From a checkpoint of a small transformer trained on Wikipedia.
Training: a variant of Muon for these matrices, 187M tokens, 5695 steps.
Each number is 50 + 10 x the weight over its row's rms, rounded and kept within 0 to 99. Layers, rows and columns count from 0. The size before them is the row's rms in percent of the matrix's.

# q: layer 8 attention query, 128x128, rms 0.259, rows 49-63, columns 64-127
# k: layer 8 attention key, 128x128, rms 0.248, rows 49-63, columns 64-127
# v: layer 8 attention value, 128x128, rms 0.239, rows 0-9, columns 64-127
# o: layer 8 attention output (transposed), 128x128, rms 0.202, rows 0-8, columns 64-127
q49 093:58 43 61 66 55 48 45 54 49 46 36 63 34 63 51 45 48 57 68 61 48 49 39 35 55 63 35 51 36 49 59 45 55 32 52 46 41 41 52 53 47 32 52 55 43 48 47 58 44 44 49 68 31 45 50 41 62 35 54 26 54 48 46 35
k49 105:44 40 43 38 47 45 41 55 56 38 48 36 65 38 71 48 49 73 41 70 62 49 36 33 43 40 58 41 51 34 75 59 44 64 45 44 39 47 48 57 54 55 55 35 55 42 48 51 48 39 33 45 59 57 46 38 56 51 57 55 54 49 33 39
q50 100:61 33 48 51 53 60 48 32 42 53 58 43 50 47 66 49 62 50 60 41 42 50 72 61 63 67 69 47 54 54 48 19 40 47 45 60 52 65 46 63 40 55 56 42 72 64 37 61 43 46 55 46 44 53 58 54 30 65 49 56 52 25 54 60
k50 110:57 53 54 53 48 58 49 58 29 44 58 56 63 50 53 59 40 42 44 35 43 51 34 37 52 43 51 63 65 40 65 58 55 38 41 45 52 49 61 38 39 60 49 41 47 53 45 41 46 62 43 43 42 43 39 34 72 54 48 58 24 52 39 62
q51 098:43 55 49 31 61 59 46 40 56 44 43 67 63 45 54 24 48 45 44 54 44 42 54 61 40 50 61 47 61 70 64 57 54 38 56 56 42 38 52 66 40 52 52 51 42 62 37 28 60 49 68 56 50 39 52 48 69 38 37 52 40 59 67 49
k51 107:63 41 50 39 54 53 40 47 48 50 49 59 35 45 56 62 47 42 61 52 62 44 65 46 57 60 57 62 41 36 31 44 31 37 37 50 36 39 24 43 46 34 41 55 37 34 53 50 59 50 52 52 50 48 65 62 53 42 52 37 52 37 48 38
q52 109:46 48 55 75 54 61 54 53 48 47 35 45 53 57 45 46 44 34 47 51 60 51 54 38 49 50 46 50 81 43 45 51 66 64 50 65 34 51 41 47 57 44 39 52 63 45 60 49 51 41 63 49 59 49 48 39 55 51 47 67 44 45 65 47
k52 104:49 47 58 45 34 49 61 66 51 36 36 69 35 47 63 51 44 57 64 58 49 52 57 65 34 34 54 47 54 53 62 54 40 46 50 39 59 60 55 50 44 52 42 81 63 51 34 65 37 57 33 48 52 55 57 57 66 57 47 37 53 51 45 60
q53 093:54 49 40 59 42 53 56 64 59 30 53 63 54 51 61 33 50 59 54 57 60 53 37 47 50 54 42 55 47 59 45 37 38 44 56 61 45 72 48 58 69 49 39 50 47 71 57 76 52 50 42 51 55 50 58 41 43 56 48 59 47 49 43 57
k53 102:59 35 51 61 55 53 62 48 45 75 73 60 43 47 62 50 51 53 54 45 50 50 43 52 33 34 39 44 44 46 48 41 45 54 57 50 42 44 31 48 35 68 50 47 48 38 59 51 45 40 50 39 60 63 61 52 39 44 34 45 22 45 46 46
q54 106:43 32 56 61 48 41 72 46 44 59 53 47 50 58 46 43 61 72 50 53 35 62 43 57 58 30 56 41 69 34 40 43 32 40 52 63 43 40 29 60 46 50 48 54 42 39 54 42 54 46 48 48 44 50 57 55 49 45 51 59 43 20 55 46
k54 107:44 56 55 43 50 40 50 37 43 51 38 68 66 50 33 48 47 62 41 55 29 37 57 49 33 55 45 37 52 45 44 40 69 53 35 47 47 36 53 53 44 49 56 56 49 65 58 59 53 63 54 55 57 69 34 51 62 41 60 43 61 69 41 39
q55 111:44 43 37 40 57 28 63 63 51 49 72 52 39 49 52 66 39 50 62 39 57 52 59 58 61 65 41 34 53 49 69 58 50 50 41 46 40 45 51 57 38 44 46 45 46 41 41 40 56 36 58 32 58 59 53 66 61 80 46 68 54 66 44 39
k55 108:52 49 48 50 61 40 45 60 40 51 63 42 26 44 54 52 39 47 42 49 43 66 46 69 57 43 54 54 34 72 51 58 67 46 63 55 58 56 62 50 44 63 40 45 60 52 47 47 42 39 51 71 43 34 41 41 65 26 64 51 46 40 34 36
q56 098:32 33 51 47 58 31 38 46 44 54 44 32 49 47 35 37 29 41 38 77 41 50 54 60 58 46 45 46 49 56 65 63 53 55 51 55 52 49 33 35 30 40 34 52 52 66 61 33 44 39 56 62 54 57 55 53 43 63 66 56 47 55 46 48
k56 102:44 41 52 52 40 55 52 46 51 45 50 66 40 50 64 50 46 59 60 40 43 64 35 49 51 50 44 62 56 60 50 47 56 43 65 57 68 48 66 79 52 36 62 49 65 50 40 65 47 67 45 64 47 52 46 67 35 55 35 29 62 41 43 47
q57 089:43 55 44 40 54 34 60 39 63 48 52 47 44 63 57 58 61 40 63 63 49 41 48 60 46 58 58 74 57 47 44 46 34 54 36 53 65 65 51 65 41 48 29 50 43 41 49 52 50 55 74 55 58 39 43 67 42 39 47 58 50 43 55 46
k57 093:44 67 33 48 49 52 36 54 52 50 53 66 54 44 59 65 61 44 68 51 50 38 40 63 32 55 57 30 50 66 58 56 66 34 51 50 33 67 50 63 64 54 54 49 59 64 36 36 51 62 58 63 46 49 47 48 52 74 53 55 44 56 58 36
q58 104:47 50 44 61 24 47 30 47 30 42 58 52 44 41 50 39 37 60 44 42 31 43 52 67 56 45 68 51 34 61 63 46 52 48 61 51 50 60 46 45 60 38 39 52 39 51 36 56 26 47 62 45 47 45 50 45 39 58 51 46 54 33 29 48
k58 103:41 46 51 62 57 51 39 45 62 58 27 35 44 48 57 45 37 36 43 43 66 56 48 35 62 37 47 49 62 44 52 35 57 57 55 45 53 51 18 48 50 53 34 29 53 50 56 33 57 45 45 34 43 44 50 52 51 40 53 44 34 68 53 59
q59 094:70 53 52 44 56 67 44 67 39 30 40 51 51 52 45 65 46 47 61 54 39 54 54 46 47 47 53 36 47 66 71 41 56 61 55 46 51 68 62 54 51 41 59 59 51 41 43 40 50 57 50 53 48 65 39 53 53 58 70 47 62 49 52 48
k59 091:41 57 48 69 56 41 61 46 32 46 51 43 41 57 55 47 42 55 67 46 54 44 65 62 47 51 51 27 37 35 44 53 56 42 54 56 39 52 55 46 57 47 52 62 41 42 45 48 44 35 49 30 39 45 76 32 60 54 40 42 55 53 54 62
q60 096:52 55 48 47 53 35 74 53 45 63 69 53 49 56 49 56 29 60 62 40 58 42 46 53 34 48 61 38 48 59 37 50 58 58 64 57 69 50 39 39 47 46 45 56 54 46 46 42 60 53 55 50 35 56 66 38 65 52 55 39 52 61 56 51
k60 106:61 65 63 50 42 32 50 45 48 34 51 48 50 63 57 47 63 52 60 61 45 35 44 60 39 62 50 70 31 41 41 42 61 58 62 13 32 41 42 56 34 49 47 51 58 54 58 40 57 51 35 35 50 53 40 60 47 52 52 46 55 34 49 46
q61 088:32 51 46 52 48 59 56 38 48 52 51 50 42 44 64 34 50 26 58 44 52 40 50 40 57 52 59 47 66 42 50 51 78 48 42 53 47 55 49 53 75 49 44 49 34 57 32 61 33 38 38 43 44 59 52 57 52 39 50 54 52 59 51 43
k61 095:63 57 48 46 55 45 53 66 55 56 43 63 56 80 60 48 34 53 39 27 69 49 60 58 55 37 48 62 46 55 72 64 70 57 65 50 41 68 31 49 41 44 48 53 52 42 63 51 56 63 47 52 50 56 46 39 27 66 40 61 54 60 63 50
q62 096:44 56 64 51 51 40 57 49 50 60 34 34 39 40 48 55 15 42 62 62 44 59 56 56 53 39 50 50 53 34 54 51 45 24 35 51 72 65 47 48 32 55 63 46 45 58 49 37 46 40 54 65 42 54 57 54 44 44 47 51 63 45 71 48
k62 108:52 70 84 56 38 68 35 55 42 54 38 70 52 32 41 63 55 50 46 62 43 39 45 47 51 72 60 67 50 69 50 34 53 64 73 50 48 54 53 38 42 57 49 55 39 46 43 60 52 30 60 46 56 46 56 47 65 66 41 42 45 59 56 58
q63 098:44 60 65 64 55 43 51 45 45 68 55 56 51 49 55 61 46 55 63 52 42 46 47 54 49 57 36 49 40 42 78 45 34 58 45 60 55 48 70 56 44 32 65 67 65 36 41 44 35 46 67 47 58 40 57 51 52 56 19 56 57 52 45 43
k63 099:43 36 49 58 46 73 50 36 42 43 54 50 21 48 61 32 37 52 51 50 32 43 50 70 51 56 59 34 58 59 52 34 50 52 55 41 47 53 48 56 39 75 43 47 45 40 40 42 61 55 45 42 48 43 62 46 49 54 69 41 39 50 45 75
v0 096:54 61 53 26 27 68 63 51 58 47 65 55 33 54 50 27 71 42 52 37 68 44 47 55 57 49 43 57 50 53 53 57 80 63 50 62 57 71 58 45 30 50 44 60 62 58 46 50 60 48 57 63 60 40 42 48 52 42 60 42 42 31 43 50
o0 106:61 50 39 45 64 37 41 54 43 57 45 51 44 58 54 62 40 63 59 38 42 51 65 60 42 57 51 33 38 43 59 73 59 46 31 28 34 59 52 44 55 44 61 55 37 31 44 65 65 61 51 50 38 43 60 52 41 54 68 45 51 66 52 43
v1 099:50 48 59 54 47 65 59 71 42 64 48 50 51 34 47 63 49 53 67 58 54 56 47 55 66 25 72 48 50 48 45 57 65 49 34 42 44 43 59 56 50 49 61 69 52 47 51 53 56 41 65 68 56 63 53 62 40 56 52 58 49 69 56 54
o1 107:57 45 48 47 59 45 50 43 45 59 49 54 64 45 58 51 60 46 50 51 44 52 56 33 40 50 45 53 57 49 51 32 54 44 36 58 36 46 40 39 40 61 59 50 58 50 45 64 53 39 40 56 39 40 35 34 64 77 47 48 41 52 56 55
v2 096:73 38 52 42 41 58 59 58 44 54 52 78 56 54 50 52 49 56 48 49 42 53 55 60 71 56 47 39 55 44 65 54 52 60 50 45 54 64 53 48 62 57 35 33 66 64 42 40 54 47 46 47 34 37 62 57 40 45 48 54 65 61 57 59
o2 102:56 37 46 54 49 35 53 44 45 49 45 50 45 40 55 56 47 61 51 48 58 32 40 58 40 61 49 39 29 51 62 35 61 50 32 34 44 27 63 64 39 53 47 54 51 57 57 53 64 34 36 59 50 70 58 52 46 34 61 29 33 43 36 45
v3 120:38 33 50 62 34 64 40 32 58 46 25 63 51 46 41 55 59 46 42 47 51 57 65 32 52 40 63 41 63 54 48 51 66 57 49 46 53 47 33 58 49 60 44 43 50 40 39 74 70 68 61 48 56 55 60 50 32 55 51 62 39 60 56 39
o3 133:46 44 50 51 50 32 41 61 44 37 42 56 66 47 46 39 35 44 43 46 58 48 49 40 50 62 36 55 60 47 48 71 40 49 57 46 53 48 51 45 23 60 41 50 54 47 50 49 58 38 56 60 67 38 64 33 44 54 36 75 24 60 44 62
v4 111:54 38 36 59 42 61 63 37 61 43 30 50 42 50 44 38 38 55 65 51 50 45 47 44 49 49 30 29 45 26 39 68 36 61 54 48 65 56 46 56 60 37 51 57 46 33 53 43 48 59 31 39 55 55 59 52 42 57 44 37 59 40 72 47
o4 119:53 37 65 60 43 56 45 54 51 54 55 47 47 31 49 50 39 42 65 31 48 52 47 57 69 48 57 40 42 22 48 48 51 43 48 49 43 59 43 43 41 34 44 46 52 40 44 51 32 57 63 55 28 60 40 48 36 57 67 51 39 41 48 49
v5 092:48 52 47 58 53 46 41 48 53 52 55 41 46 70 48 58 57 56 51 58 66 53 40 69 51 74 46 60 53 62 51 50 37 61 32 55 63 50 55 59 57 55 55 64 57 60 40 52 48 33 55 45 55 33 42 35 50 55 44 36 46 63 47 48
o5 097:45 53 38 61 52 46 35 27 42 41 41 38 38 44 41 33 42 50 51 47 45 31 52 39 49 43 51 43 55 59 47 33 57 64 43 62 43 55 52 41 60 27 46 50 50 72 69 38 57 64 38 68 50 47 42 40 58 53 39 57 76 30 43 47
v6 095:41 34 43 61 41 63 53 38 64 54 56 46 36 45 48 60 45 45 51 57 56 53 43 47 52 65 55 48 38 40 49 37 46 51 41 42 51 38 81 62 55 48 42 76 46 48 46 42 42 45 56 42 49 39 41 42 58 58 70 39 69 39 33 24
o6 101:58 57 44 66 43 48 60 57 54 48 47 29 47 56 48 40 51 37 56 52 65 47 38 57 63 25 62 52 48 29 52 59 37 46 57 44 40 60 45 39 56 44 62 42 51 46 54 45 66 51 52 48 52 50 48 37 44 53 61 55 35 37 33 64
v7 096:62 61 38 58 40 37 46 44 49 43 51 57 57 55 70 45 51 66 49 34 50 50 59 59 64 47 53 62 35 67 31 58 38 61 45 52 62 52 56 55 35 49 64 42 58 56 51 54 44 50 31 46 61 55 49 54 53 47 56 62 51 63 50 60
o7 099:53 46 59 38 36 52 52 34 51 39 59 37 53 39 31 52 46 56 49 49 49 45 46 58 58 56 44 50 31 45 55 51 60 44 51 47 61 38 64 57 51 48 48 67 49 57 66 41 43 36 58 56 60 65 54 57 44 51 53 56 45 54 43 49
v8 098:53 43 52 51 46 31 46 37 56 43 33 50 50 51 38 59 48 46 45 48 52 42 57 34 39 55 40 58 31 46 67 32 33 47 46 42 54 48 51 42 39 41 37 52 66 50 43 37 38 46 42 61 42 38 53 44 38 38 59 59 46 53 52 52
o8 105:45 37 48 39 46 48 63 34 40 42 49 31 65 48 63 48 53 58 42 42 55 31 59 54 33 63 61 47 50 47 52 40 49 44 56 55 55 49 53 45 40 44 63 53 39 44 48 46 64 53 37 55 79 19 38 55 39 49 35 46 56 37 42 41
v9 103:50 36 37 54 47 47 50 47 69 43 55 54 54 58 62 29 37 64 54 55 50 45 44 62 55 55 52 47 43 54 64 47 54 49 49 31 58 67 66 55 43 45 35 48 49 58 45 36 31 44 44 61 38 53 41 47 57 51 63 45 64 58 65 52